From a checkpoint of a small transformer trained on Wikipedia: LayerNorm before each block, learned positions.
Each number is 128 + 32 x the weight over its row's rms, rounded and kept within 0 to 255. Layers, rows and columns count from 0. Numbers have three digits each. The size before them is the row's rms in percent of the matrix's.

# layer 2 MLP down (transposed), 768x192, rms 0.0882, rows 62-98, columns 0-191
136:161094166099134144140136115135138171083139106135148057088092146161181131155151134117194064155071232129173120161142140130125107139146152174188153146106136134121127156085153132226102109083112165128129118113091113133120138148164140100150081110177097142148149101121116095222142115132142148118110130153119145138111194152073105129138121132143102159122113151103132116121137104091169152143131173139120159061076129110129150080105116076107115142080066125049133153160107160118131104123154056156160082128098164119095122149083179150058127185124116070134076113143070092169098110126083124107
127:143156076093104123120113070117141102096117191075120140103150158143174123109132132169199139154133116096058120090184096133136139063168118152102102132137121077156158116132097144116015154103139076142090080166076178114139127135172150149124122156150082144082181096157178160123115154127129123118114098135101113140122170117097113125121083096119139158136079104154120106168118145097104142101138129122146042143139106112184105164184172135212136142143177085120127086126126107166070114109123159134132173182149123122183130177157196166171109139160098153172140152148101113063105076158131116087
101:153140132111103165106147124169119092109105199169076146127081157121174158153102094133178102159110175145101058109119117127091081148115132116126126124205138121122148112144183118179137096112110137148195156103109105091103092143138097209165124083181104132124138111174171111149150192171124181151130155011154127155173177137161097129108132051127120085119106153153123123076109111125104132133103137076100103177128145121129168092108123146158114130078148169095113168135101086070105129116201169076136108149123102188108130145139138127155111207093088141112081142133111084110141150131132124069
094:144121105102130101142139158184128108101140149140174128168121091167126114109192120109124185118138131139173067123141151129136125131129200149132111099115136087088180157111149103110132153132073112109189151094170095051079180166142142129138085146165174125148130143179160076165116121109135105170156165128105156080098128141166065171143057059105106131091136103110137128160109099093145119049116139092194110136169152209119161165161125149099111131111117151112121148135104158097136141088143120183140099093115069179120090098107161125086164083068200193165108120136083151129101084109146083106
104:131102141065088090116122137135194172112152175138102217140167113155145152124182133145128094109122131132139151127080146181135118131104182103140113078126138148078139065161160171112114122153106108154131161157175077137069125121120154156125161101182103138138100118105091080128088023119092146136070170136122075113168148138204143137109142102141126068143133092121152121137116113093180097157210167088160104154133127084115088152107113139112179084094124081125111199146136115110135111114077109146090108086144149145136167187144121168153065082148103149121178112185071141109108081120136113146
112:127106112126101126151103121168113113125099117122127173154049079142183150081150108143185070143105129132148120123125086140073110202187191108156079132142134072217140118140131083173108142127168146172200136140084123114169108165128105101142133069147096133118136109125115173138110149184133102117156176155150142123152117135178148153044150095081137114148123156119180162156133132153121107148078083096080152188143172112115112098165086158127148116134169095136139080140117043171173132173118076058132125109120140141099153098139121087160123160139101114073123173145096119162079110163115108071
122:129110105130088065126121077139192154150053162114144159078161131138167086151122115166130133088117125203098137118103134122046118131116142119128104120192112147164166106161134154041079140154129117154085143179128137147099104132164147111161132113146087045172121185149115199090116090176181120146178134136154127131156173136144090123111157105153162199128118150135136127115090090147126068112129137116122109157166150132099125091073154160146146146106126115115071144128044098159108103063147104119075093127105191173160094112078106117160157147096181135161151139138160106134085124080167168149
106:094111072096145112160122126102050163158104131150126172167146176151152137154142129170207137185115166078083170088156116129073136188088123129117106105127128198090111070181173077049166111161124115105105133135161153104081138150153114126167089119110097162150209143137147131141150165100048114138137154124135096144077138139111086170139099116136129162166095222097117157076105124093118103054124169107153095112130145140173129130136148108127109143130176086131127108159154107142135063126173160174114082079114088107109138110152109107105124068143153062120118135133151165153127114158171138115
020:098066152168160165143165104112149208205166102147185148083144178104116158178103132141101153163113136111120157084122086213184063086145149126173084106158110128119128096172197179082111162182086096150145105150154133152169104129083140083150140087166171176117145126161123147145078123155088119093152146085098114161130150161155103068102119119101079112162124084118097149174145155110134098118102140134085166154102150129109123126100160141089174149147096103127100191108151159106092113119093195162062108158077143093152144179091122141131101119167118120155157073139121102131092155131144136118
096:167082156108153147159191096141140112057159117097188146124075087121119168101206126108107101139104113120148103149132144117086081162144114151134119132128103081104129149192118137138114127095131103165173133064133091093111161145125114123056181137255145061075130089124151121139128111166170091123121089117099194089142159117227129143124135096139156137118118117086129150095109111135170100110141139086141141156119168118156201121096101119111145108150137140157173192122149119124130103095117121122134182110128095109147096159123140155170180072143174108108134141092077108169081090082169154101
033:137195128139128176139197123082138096151086131158168042131114117127107098132137105202129128117166120135175146117145133140176108215117131099109124111141123154100101054174118112159155148093149115145173099120217169170153117108123096159136047134136061110170127142118092151082113156171115103122144117086139133212152107124142156147129156146117099105146154158160100091169107121105140146089110156134125164128098187136117199151129125115142127162121165142178140100094136081167167132163116170134145116066110120123164152080152098090133176000131141101145138097092133090096117122124132130155
122:194130137089136083152097142116130081109086118177087166110132117183110124143175126167119160168116131145124151090135199163125179145078130145138148127106158129157115119094113099162123193100079131118142149026117145121138084095118079095117143147129193153106147123113132119122132109156144145112088115000111137122104080120132139092110169135047124128118079117143114162133148097203156127123132125125098100128153117132144099115141140118142130120074167117140139124146120124169107154150136114120104158183103130101112158139123153175179101162118102091158151072134211127135124091088138173141
111:159159186219139147110097139135211077123149149076109158110159081104099118165133087123150159093152108182183130127146150139141197165120123079124091141144125079083166097101087086133142152103121084102120157115175151128178156055150120163179107180129126134148157161133077114131117080147130129115074115135088096075153115110144145163108156164114050158126122148174119100141089115114076101127106145082092115139116097119131075104091065145175145084094159138116161196157147071200147138126078132147111155134100142132128186189176105136139130074126132114091100145136131106144138072151094145112
096:148153127154123110135151108102158170148135148167097156115108138153103129116144138186150192155070139154207072080099104156159069143131144109156125128133157111141166154103153085104151084083138150139100193117136088064076153085129084142117117068125195149148137160118130160116128128134120167133137136027147066200110163116151099141166128140159086129140140128125129128102134105117114068134175082113137152158069135086068067161164155125133135151144138128093140199079096069134154116131145137155118153109123182135108119148095144123155063141133165113036122110123095168127101091126097180209
101:179156063108051179081151106183123187099103185135167200086164109104168120099119138133172156135171122123125096136128145134142159122143155074084139151116093141088155120145137154123162097145090131126107094142175147140148099093143141116165102160117170132112136091124123125118043113161110200072121143142156096089119145128119130142158091127152112146050195116141105116116125139103165080089142145118110117130096096096082108200175182104121126133188077169131074206156166147143088090113129132120089112139120101152109095181143128123202126067152112156109125118151092156137107164181109197117
018:144103118148123170118101074119126124082130132144189166095115121132132160155185088158108079177087124157179101175131167090164106150096105207091108130137121137096141104112117115079158099050122117194148108127134127193118088113128093185118126166141122142151127131148105181184135166121126137124193096113120105095158176116121145104132101091137116072042171099073094104080098195134142120107129139164158195201165090155117097097125105130141073154131111124130140162071137122106183114106156106124129127090093099161130137115155090066167178075109101162137166068140110124102078129146175157120
118:146092129091133176116124090059160095093185094105162134149137155185138075119180110124092118175149096161094114095127200117119070092111085115085093135151115179098130147143137102137134115186165073158138139139166106130101117133159146133094148155101106161116088201124134100101192100106112158138153155155145135174167071128196108126109097108168148110125091083095068086116138137107142109132119150145137137177131164171180142138138107037134118122128106130093112176128110139141095119106168101156070160090176161153120105153108140101146142092015136125157174154064119089187139176135162134104
034:130126154121110149136136161119125143097138141140127176082148152113157106117133150129154123067123153096177128083130121120147096099164185114141120125154170116144187156157113118086074083133136101142137191163208185054135121125122110123119123130141144108152135154145114149118135161139135093175075130103087117085087156163131119141091120068142083099130138092143174134055099189201096128142141157133119140110117151163129165146167051145109151104070186178152122136084128089137099092154065165130121112142148150138097082148124164140149123000110103122161148137093076172152116128135134133110
097:166099071109107088126173142140137169101057127143094115126102197132115148087115169145144097159161143129161133142144137073107131094189056124180154113163106117092118118153138121095132155130145106137140132082103084160117122137122167094100090094141096148147083065119118108110162124169148111138135084118117124210188123151203128082166150197183192154125134160122109110133104157100106131132119116118071096165115067134144161136157131116209084117175151096159109194134117115118119122135133194153155160127130107138182134111115079038126189058143110089134116122076117106085139165183106142117
034:126141127214158173127194116170160146161192184128125146083096148132157118177169134094111140092115143114117111125119148124129145146105122143135126187151087133107066155082111133120154075197131157104168140157111142123124173212138116097182154149164116116074128145147125184114142131136170139127127103055124083153149139079102179059100104091151129136148164166177045111151150145113157138122098128206061089053072136144068125092147144120118128104130116107120146109112154093069199086098178100115089147173133110145158136140130114143160157126093124097141080132131150103130095109113153193117
103:138125087128086081096107082104105139130145113130166161099080130106113093143114091088125136097123159081185093222043121128148182113151120174112113060138147120133111187144191128138128123127129155102098189168175117118117088126147134140153148130175175080138110152114098128105098149112168139153131137137150073088091108100158113183144186176093148162075168093146150111117108107138085129155161137153173137128130105156053148156096156108068158101168109094144097147094151161117130181089141182122125125088139073117141167198127127134083054071130141161116119096103164165170059150166121139147
114:132084125130118152167089053129156135153150141109123086121190128142155140163151135139113121184065151153159143098090128113148085092128177114157100163171099125103093108123163107155141163105108134101146069124130141185146180165140132137149115123130119128118097135150150115143137124154141045144120094104075107086092118133160126110171048083141068102047118165098088107094102147183140092151120101072126172088184153073139102128143139105073074133183098156097101170164154174130171150095142140147047128132085072167107171073131120177179142115145201125151109108173127135146098172136122131179
102:150066086165128168131113102109102118190107137136122157078157096124155108136103101104160120126119068107159150139082104093128084137143144115132216126109082128184106091143099104158072138128142149077158091137160203090106123128195127129115099226119138190136065101131136177121144135121158114075150098133111074132092162139095154144172150123116116098138062103086144152093161169106096117118139089169123158161112154170146130127155136136126164103075130075118185063202179134178089134103109126152159175097163126113149156111160116131132129108100130138139165182166035148138165099138101133169
017:116178139160140114123134133143154154255130118144083097134125132146112146142168093151159155108131152106139123099157072132127097172096111140135128140102091110128096133128133166129152120109139091103134137100097106088157114131110160109106117110124106149149137140147101135121123142133182125130142164000142068113147031163109115175157104082139105172186139114125149146115133158100146121195095160123121166131130112133150116137150082137187186136046150130129110083128118156144087152138099146118112178122100125128119121145062123165136106049171137101121119120116200146158109131132186132111
120:133106117173151143079124171118189127109153171091100128140131146171169097130106140127144150152065078078190130052193069139145127135113173105153170140086161094080107105207136160108132169115112094137131144146132128152188171139165147117154202135133057117102116165116119135057138153109097117142161132092112164119128087134137081115147105128145079118162134118087135171127144096067062105098068103088109141175205129144183175154150160168159114114108102116132149096188086117098129145115105162130147116114133073079149112158083132155145128122169168066141159092113114118127101071098188127128
029:122131133191173125186097106122099085106121143179071140121165127156100085094135078159161124156114120129141136101137127160093136139165152087098153095100131125159128128123125105151167076104060139110135112157173138123161159126143116113132092125156107153119119091137159132128170114159167092160124126102073134165168137152140162166075202140114132165163191130130134140179105127134167140076151135142135164138030164141065149145064193166132121127111089170076129111116143092110094173159130133053142129129143074135162132183139056082107172015093148049160126125102156114121150167116122141092
121:147100127120117209051127125040184136128149186158157169087136110107122063139144096083089094131137125126197078140079110157172134111139110111136102120165071096102129131144072127159156099090085095144186150158154116124191196100104134154117141169150174167147097126169161160125123116103198083136133148090107120123108085144116132126138147069090126185126109136129102103134099170169146073138132107127163113144120139103122121154170144148132139121141097108096143128090197125142138077114046133167147179094132151130110137167117109118135124041149157153137121120130114126170117107159159231072
015:127135204157118130159100088132158133213137117146128156131123090145093145078122160128113047122144070175198107079088147121102132106141123117160129130153107116084089123113127124089150095101118144110118130149137136119145205170172144152106091128103218100116155127181110057130110164113164144153147149148143056082135119133127127163069147091128146138139129086156115135142140169146126080125150153163156155118155114163126126113122123104132120157082089101140146124123133092177082145101109141066100201097133092125157107149102073142129122116156128002171101139094176162138051142148093153050
038:103116105159135100120178126094097143106127117102111119109083165136170088167149102156132084117152177133184157160131155124136129149100104062112162043183018137113119131169100156182132168145131103112029131128091124132107121132106111136126132096164119104205214178104114166172114160056127181145194120149178041164133131112110120151133101053152084192157102094156106140164127104129104158151140134181167135148148121125124099108182140070147139080126178120089113097127101119151115146131107131155102152114095146137128079101115140091140109172149097126113081105124167102125130152106104132142
094:085155155127130161134116113120148114108123172068138183129100058084160166129126159091179127110106115093108037138154118178118077140159113111116086109104169117088153063111152189171097099150134083143184107175158159147110150069140120130104120205130131090107130157142113065128110148191194144129141127140103148087157082160178084120113152109090093090084110137116154082141125158127158104103136196097176143161123122131115142134161129136097132072143076129097100146142138135101118097105110112149132187136208093120097117142157173158150124093155131193116100061098126127176106103152207177111
104:118076152088114137109108137133153113097157118127175130049141138144168103066135110123119150101134135125151088175116110128147092106135136119098159132099100052107050056149099146128120155087139102087137151128135148166144146166130110182144155157176135177136195115093136124158085141120190171092121155114078132103086174072214139150084122105131134112161117051087137083175086159154092105093156083201121175163123119098063163115183112108142124108154143108150145189202136120137189123111078126164201120115158131170075115115143119147148085134140145109127125130184115123156124164157108129101
113:118184103118126167143157133147140180145092162187164128083172164100164092172126199107128124127091122147124137141136111160129151109134168106181131112125118161129123097104092168120159070082084129099124145201163134112159123154125080143120088160071138141118184136116187127111145153109143194124151095079204060139097079082130173143119110097135138129082104106141134142145126094135112065192103104202142139121060111143125144139072105086098128160136046113091136145120084101090142087148175107092205093037142145136119090139125106160173114109135114148108098138144119122186147127182123167116
100:125080202097122154088124159169140138132252160093176102105111163111159130100134126140165150116146096159152109168089129144138058136094179120094112125123163127082149116111124147152103121076129104128157099116099116074138122083125113112206081111139108149075137201133160117115102162114156118183115047138067099135109159089089138084126146131219109035114117095141138168145125139114121137121168090118121105130131161125126127163160078102114159140118197174114153096095035133104152151140138121142178136148129144140117103097176166137130115121170090134109142128149112107153127131216085123118
136:101103144106121128176130178131138157126140125133115149058150136147144078196109080133164137201127189087094128114155092153133151156139157147123161115187149118148118121132096182140097124061156101143141118150203079083187105094095137134160154096074166154103104112102145189121102076066144151150149154146106170112165106168118121128132151129175074092094112095142137120189171120103108090172127192169097126196101100130128128074148105121035105140127116130169062191142135141189083132157184147115120099104136098087139121051137135148098139122137104079079153131137157112115095140113122091135
114:097135125134125135103138157129099120167144136138145067177134135156117093078080126165036090069143097148167093156144115095123119150118173119105201106094130111128099197129151112135150105155174140078088166126051087098104105113118143129127142161134167145175120148111120106145098112174214144130116174101116166074123118066134169141146203122103099181178098099117110103065104159178117122093143136147128168143111173121107159114131131113142200144163132113156086144149157131126162104097128171190122165156090118143122146141135104149041081171135106184098113063085079115121104160081150127081
124:121141128136180133148157138115162125125189137114108175142102087098147155183123188151129115107119101122122123202121141148045163124199149104116115058098159141099173107172133108125059137110074143154146084150149111105085109112109120190117139129177078156118075180128124131190092086157185153068208153160121115105109096093133141143145174116077084195099148157154173143088145130080177114127115137106176144134186134095126096151105171109119096071163130120115141103113111079127157083155115116139119171108182111132115105104141117170147061085125157137160143100133095030159123126111140126127
019:061176086102102092124077119088149168155152125112167147136124108133113095115095165069134168138155118161159097143114167128120166083152144155151126082073101119079096140171086155128205176091127123150071137162112154153174146162112148161143135112148128116147094158068150163143134094082124106114174112053153164170164101115077124157061165144143165136077107131195116139165153112095165089146118128106054156134180152126142142176147161101168109131108075083172088103164158054128152158112156072170179135088115097192129155148112081121102086137123151178110106148117119149161106155111122145087
# layer 2 MLP up, 768x192, rms 0.094, rows 63-98, columns 0-191
124:152172096187160132136120151092111140140097108144123049177076137141127134135140059126171173130167127162072174100096114180126160128111113112128104145139150084138112105084089074128127108135089160092107155129095121125104124087149123061169116140114052102122148115144160102140105155136127140140125194146135159147125113119063120066121123165093136005179123116100188047101074118097105127137084142126046132141104117145202133130148114131099155172165119161105128137183097184133161135123152125143089137138102181033129107118146175140109143175141146129137144137119120115126137134125126073196
106:200155161089076099135116190081110133148118126170084181133096082181141083148164122137139134154166097146072170077174157143087145113149137117106108092081157160154141118065132149081160129107138135179079056083107131092138135116101092125095133176159144125131180142117026147055153145104144169116125151146124122139081125112097133088097157147101110143164158105151106189183147128179144137138125121115124137103087133077153118105120115108154173162164132156139107102149159143152137120121168107150111163128103144080131097101078108178059101185123118110086153101096198170134144098056180159107
100:150077180172133110168144116087111131135078141144070105102138155146074127111097096139173127131080130123155129081134116109122139130106189140174163117121130126177104156127121052125153077106113100119134162081134127066142177094062100112161128104100141148122118111127140101088120110124163153057171168150124067184120112066094142124133127208141119142146171113143149100090137132148143079167087094171153161098077169120099091158108139178085103079106115134119163133113117113123115097152134161125104189163099112048167177130166097136096168169164104115161065113071158083111180073184126075113
105:093128095191136146119144076111089149139134181083088105126123173167109162109138088167115162159121120088139156072113105135144148123085131101168107118080086126158080199109123111090128110086178193054178151117108101074140138142158106111107133138122102170120115128135162166095154154127109188062137060170083128129105121117077144101118098136114106159158151144100109093126134123154145171117093128107103081087162181122155164132149148157103117097154141087138174052154068135157170146081126106112095129150092067138135149087124109158091225115147117079135088111103155148065180172139131179082
111:123122129144129133189119123090095124110081091143109110188080149165164079113115069163143102176159078128137138172152116119129102139188132149115061156140193123162136151050116150095143123147058158148137117099072120110117096076137109082161166141074170150125103122143104139146110090220140096134129175163124148154146115102154140103053124167087161157101144045133155089145151094140133080131123083059114114127106100120126124155100104153137146186178170181126145122099086115100139089065096114098081134118085166048122165162086141105118190145097110134103137104138109091169138089136124122154
119:140080158188141167152119096125126120157082127155120125122086101203135132153091065141154231162140122175047122135101114142163120154126087095115092079147142116211119105135143124130142132054121172148142071090089138107147104165119115113045139129138091121063096136148124125098139131196153106103072127154110151166159125124157136108096129097067112114136107149111098150133188152116176146128092053119125151146156128113092115104097108148127212177066144077154191109127138137122109116137141121111077149147132163137141105162083147070176111134134117137111199111126150122115119061112080149119
109:189131114076129164141131131103158100108095151123081071145090125119180153098128061144059124138128085119085110143141133146164168153148072143080103137128173123145116201096122121177066160139108189136145099122128108091126112110128134153070129207102093065168015084138080149063124068163125127134048081158083144158107128144163132111129136092087095135162138147140132157159159144141155141123127093166065129131089129133075136153110067184117149119129152151125106132157139163153135159127092064139119160144142168112149172131069139139177164115098118148164166103164160119095150162128104128120
031:125133139175115148116178095160114060089105071140157185126113109109050140127167110162136119106086123168083144150134096093124077128166084126149138082082141073128115138129070134139123152094133177076103124063130111041132135113123146126103163124148186134107099107141111104122159100183152149110144136235044055132136106123154129119094170163098127052106128171160128124137142122109184109117132113154138113144205132135157098097127141158127083100072162081049149119143088142172110160118127117139105150162085131129110107169139179111098115132176143139128142108152128108182157190137157081129
105:145135130148152065134084179058076074114102165126055121144116168096146089109181127141174057078165093079086136104126118074119157174152138118175136150103131100204093085126078108098103128143141133122086156098128149100098169127109120094169124127057155137177138129109119115126158131083152177094159135138122155095080086086109116095063181164094143110125116102133178057131136114084207190148116120121102133121140118152088123148150125085102135172125145173118138152145144169242157145161108146105135107135115096139104183100152082110070166137141145132114146118112157126117122101138170112143
040:144083112135078079111155159104103098114067111151127091137127122158066116112129100148117169156135105205130154145138130150146116150125146127150105097100125113153124097127138086091131133123083142092163130043115073035064120160101133134149188160108143140143126094124112118148099108085166177094140148189124104156093086166135136078087130118114068112140148088156158122124087151143127137176056094154068087132139153159140055152114115150147095154129137148141125125154102106098152079094132048153040180140017127125164173167130133120149108186113133087099138102141115139114191125093109148126
141:112102143162138084139088041091067155093135139172072068134061153189172100123198071217185101157119110166130157101142154145136100168056116143123141112121145111165119123079136105091083141101165137114176127095081131130144092109148109136137188156126148134117085104144127146115143129163242163124122108130161138175155099112139144104068206156088131139140115106132112109141096142161100164108084127145089128140151202185117145107096171119087111116156145138139148101131061120109144170100164091117090139126102129116122148113118077158119133141123182105126145081121184153119134138069135143104
103:094167118129155132157076135135083077108035112179081128132164144137115138151136088145092119081193120114110153085157122112143127136105150168113113103105139167127085130104128136133144136079128117132099162095111151142119119136107118158088137179107157145174127095186087103115159130148100139070045145161156157099100105157153069115134162117057119075105131138152131137119119141143136151102090096107088082161184194160124100101064146100154137075134148163133163108156116126214126120088132134092105149135191078090195138115143228117102107206078130152075114123162114161158124103145154121069
102:110125106123088038171141100121119133122010124167117118142141075182142113107151093182223163142112100156130135099123102156197112184047152059134126098094151106141110102093113130126152140043073108138139122099094084118085142145096123101108134147158156133091097138158121180122129109114142128188092152155085106146111091118152159104135201156103137134124169085092153153126112079143156179141099111153097131181114164105106094171102084116112131175120081093144097126092045153164159108131148132172098158152165133131158136176127119116123115125090141149112160094133140171152105110107091148163
106:145038101138138151121135104148110109102129135134146137120136167191102094103171160209144155169226138167115145135080119118144164135145119146122162069122141100111141159096114120149145089135166099083143138106079111142134096121114130145053117126135108147124043102087133143144092090179147132127136149153085101134117089032113128109141183138112152119151086128100151149087130123096089097098130141093065152090118167119100147152128166074140107119114066184169163142102101132101153125052100122138159078138107126106054157148084114109210186148134201130139118095185128163134147168089137140120
036:128130134128139132129130139153094099053056120120114075135125132136053167152133077142136116138190136132093145108147139113131129104062121114081139060135116148096130103120095104171122084159122106123148148108080022068099111102103085129059165126126129141050139136204148127149094072105120124171094157208085149145109072090126114066131138121140121066143098153095178177145199140126157129116106110139131107141110182149143130097145125140115142083114108138139124092131093120075182122109133107157115134116116127132090125146127117122128120101182141076093118133151204098222133187114171084139
114:116098087141165087153155104133134066120138133115106078120147143158150149109133103131182183177116160129088138152157125134135088149136184137085110115140126155142084176089092104118163125153139183062131144099109118103094024169111130098092138184150199110107125061160148141176105135148196178146092179160130115083152117120128079117067191097081115112098081113095104069114087075151151174172062126147147085143124151165081113176157129103143069112072156086160143129085149117160119139133129128096136127166124107106119172072114151112154154144139093145172137132104119088134085159130063115137
045:118118127120109094115168174128104109102050075134125053200160186115068097131072121168141160116169086121124151152160098083154123090076118119126078096120159099134111179096122087149089082111096134168099145071112113075149151156124101076144135171158117074070094099135142150153136119159103094149098088190103147095125116111108133052132143135095146133178172173110174117135099080161156079077039110117106124160196130150090094147157141215135141121125119126154130133129087161130135134114121125105099157130170085083080153145133096090117161150097172170087129112146151149132170159151136117108
114:127116100106126085136130175111102123112104068210092144136107161162095095121100158120089133167140140104104108083050131118127138110105148124121155071110148114176147088104140089118123098110113145124108190133143094092145097149083122122093164092088118151126183135095086158088156149141082133060138112150167116201149099147094140113112120174153131116124123171138141110087136106178168138182113094057125082138180209118117050144088154144146157093121145107165099111176143121169076213124085151109133118157091148123125191143116149118125077140154137035172133132114138154157186168080165164105
040:150121159150102141154133134113097114141109152151062151120126095142153110117099148150126157093161111189103176073150152089120128143088124135125139107091154137091116173097123106123141164066094129087102183105068098108086092132092078051109113127130133149087120141119085183063087116141155139130151173190042154123146117073107150076142193105089069077128139147121098184097121140074175064098092124115127120167107147136159049175180136137106140139133126095135173115122103143165147126109139098136116167166113159108106101164156104151130176202093171099082116139097130069111175186080110140140
106:144143086143136098188110094153109141105106163126115130187158149147117160146077113157145184144127120118097170208152136129113140185113163079119174097135132177135077153125086095163121118122109154153120074098081145120059164131133126105113174170109090165125093120172135122156141118144155131139087176149115070178155164137115068076119192140127130131108160164092082113172131050124116132184031073122109123108223102201091142083165116190117130160152120100091107137123098149124154104114117121127095123152091159117129120141147111143159184127075105100067143161095181122089136145089107127107
106:158114170150131104144164154120069062152076105133092157141090166142159116162175132147143182104164118133163162103098148131094109145094097109115172119138174077111166129132133106100114138090157112119168128062115125156111025142115107073115133154105133142129121135147171126110119110136093089114178178153183133169165131075101168129114122170112124135095077159106161171056154131128151170095075076142112138142175122183174138112163099082180173143111169121150171116136095046120146101144112103074133134156076160059070101144068137156147114140107141117179095104090112114137167086172152069100
109:109093123174080132144085119106140082117108127158139141121101187142120139154142166142127070144119160158067139163139085142145108141132077134190111141133133109112123161059113141090203166163074138113156144096102113131155054136123089136176108143180163096152145102080156146117047138096198117171153148154084124147140141127193140078015183134136094102173143157124110133194074131148075077151146160123145104110171132125092117066152127124049083139182143142104129159122131110098130116161152076121088098125128094061118136125136164145160128149148093101117095131121135079140095145080143145152
030:094101098239135101109112127147142095146122167102133157163118127172097129138134103147106134136179114132074136151099131138153102157170147165171165125130182132142135119086096101124157149143092135156101135118091176110119160125066114086104124138103117137144122092097084128099112064091185145147098047198095101163118166070171114091099154115096114059155176104151147125072154131157158174144143077110136109151123157157139086107129127127058163133153077131114219095112159132183178153129190136119136128140113147144174099190072149144116124182101142113112148134106193143130140176131122156212
121:168119146150113095072088152095127076104128148134154103124070112105120162068156141185165114145097134114149142137173139113160109137150116162175153161080120077131083075104128081055132128155076140131155161112105104056141081116104137113139122194149152106127104137106133113099103123148125051168115139146101134133119099150144125068085140156098142103170154120131145131087193181149108138149096150100103117157170165126079078124141105177185084135178096168191126161098056075154172094178127113071147156192127108122137197155099154211137153171150101141090141128126111084109103143150153114082
040:107105098152093089168144136099146110114089130179115098184158124126080179107077138145120120136175111098069102119179103135161128153083116117175107123095181143149091159070089119130130133101115175133170126077088131124085130061148122092116205163131107139100052087137141120089140143153118140130095176210158143139103136136077091075087100157105106118151070174135163141151119129183129098066122116066105154127163108129113049166165107160108101109150156100116105144163108124116116123056055082105116125183132180093158102144137116071152183142106135171095115067145158122156159152146144145152
114:159115103117127128122108117145118111073110115134118146150117140098094103171125169174168152122145124169140160094129119150138161120049089145128162130098123111073135160119134080149122154129051095135101134109089091131169096051109138097134129139171109178157116097112177153146075096124060209070170150161118101067156084143136149119145090163075093098207110119091128148138098079150147096177144134098095117153159092100146058107152161147091188060176079120088121147148097133091124146124144142156125105155108140087066136134144179107124130201154126142160105135143186122110190114165201142149
033:150113148190202134126123148091113116084151187127099117111119132107143125135133064242115109114120085157116143148134115115170092172138224151136141073063173125125143139121068132168153046131138135108118149112143119128149101095090079113139229147154154099142067067133071141115119109135161136138103105200100105122114140119136151018099129161106117117130106182126121112166156133167150135052132104127086137141105122178129085143155117135063122133143107187124130117113131122154116123055158116102149135167133142116116122153089091169097128172099146101115085089127114096155148152116140137154
050:175079130106127159090125108174133130085108134113098124158101117136142123105146087150096112123179084117101145126113163122142144129122133121146126128090179133111123120112093093116107110169081175060132129074052085087118102156134121072127211153153114186108135086132100146118098077106124104085096152187073146168125067083133141017118116112044110093181102148116077152138141132127174101141070122148107112129149141123123078150146131146064119124129121136119195199104108133141145122077106111093092099189105126112117142139075149135137185177110207137119167092155137111062161163141155110123
101:185103106108163140088158111130170096093092113162161089158119178098102125141172109137082129093148105077105122097091101094226145134116139139131183122107143121124107170120117095164141137136111176080148159143101024087078119153143153155126121117151133180121080114130149134141105083140083097092135109146077129172119127099138120136142110082125131103138100113125112099139087131096116128123077045158089121135165125125186108146089116124125068126056057140162149169136035147103097148083064154157174142100109183123098133190067154092171141188120159082175137158168143114136126124127149138137
113:188122138115120140152164155077132141132104137144116081124122128137123153091140097140124146144116110159086143196148146129192142110084143170110172115090103172129093136115108130138126101112115133083127184121128096095110114142111116096083130121177120135060092092201077146119148028189094126113142126152093087136142092086123169147164127056105196153117097159065137144140153155137146072144089096104137119166171095125132124159078126143098144105128100131118175072147146131151090128081133086128124179144097109137160129172118104132039184125140115128219106062193128157102197093105144099070
113:193097125167135132092124202115101096107124139126099139108165158229107037099126136189142102184158102143059076175128132130142140107154143151115112127127118097153138154102158109137122101060163169065118145125098106134076121126135121107136121136132146160070089095096147164101126086147170204130108073140069154158141108115097102098161125103138103063108097166136145113134146135181100156118118177081102084183138100131101142109093149124133121132166160185121120124099093128164105179138121121125152095103127138064117148137111136110093109172091210119188128083194119183108151114071127091143
105:153153090117130120116082145145070107117028112125092167125111113133152127126094093124141151168136158185078197116183110146134135164065148137112134124178117136187132106122162144057166121089079085169068139084126151130177087081112108103103115150120104114082160136110065107109086099162107122092157172150153123150123132147142084108095188116111100072118109130196146161088172114152167154092118107166109150134137145147131104079128128127159160164088156098045143153185163136187119164153163134098146131146131172079183107094149171109196094125114097121155129142108173108118112158061110140171
120:147085183146106182090092107129105167082134155162109102140131087173108103107087163157035100110153055190126144095193174125134086124084055127128133093107172162132164068060135165111168133101118115145116063092063100138110144108155133082046093138112152128130104144091122140124141108149178113172151115153083092071117146133117098080108128128045128169164141155136117138168154135128161093130130108101114083126130158078100090167109074125124167078208080116160156153111143114129152086112138106149144138172190139120115137114109102133163123134109152143152149068164145121136110152114154159162
118:167064147118088058102130133105069097079095130119125141158194141115113150160144107098116104130127116138115126140158138149128109107151091139111088076078155095190176157145122113141141179138131105094107190112128063117119125062164142120100165206115131133126126104163075084058132092126169151186075192147141100152126120175120080105125132127126146089176170113173118181176097126169159113109108125076146121150102167108176088116115148082183167120134099138130125113115060097150132097105150115124112151115125206088132125141095151124125079143010176086136153108159123149182147124137158143118
122:130085062104131149138158118132122060065085112136131096148177204144090174157158100124160169086101133189099211126166129146131177122086172107182141125135157083134181149148058062192120155115109113109109104136127134039120131145080142111142172131155147133146083090144124160098070115106138122141103104153044101108135167136116081108123122115115085072128157138094157102186139093105101129114089125115115157168143187161080106133088164148116132078092131132161109107129091079109114120111127124138114139148104190121142180131122165141127146178142110081099167093110190127083155126126140114063
032:145115095145089123141069105098099138079071114177145125160115174168117107133139095141125153120100146115120178127100141115109075179118157151112140145078123121101057131103145096150147069102115089135081161089099113153148110107143124099097161164097147164124122085181150108109106117189126122144130126208086074175101099147137175065129151124053128082078123125125125103149146097154110115199122112128102113156180224131134118098156126138081203163163164150118143151161127170113127167149177140134144150143139130087173108123142122127147147229151187054088175127146183124103162067140112128123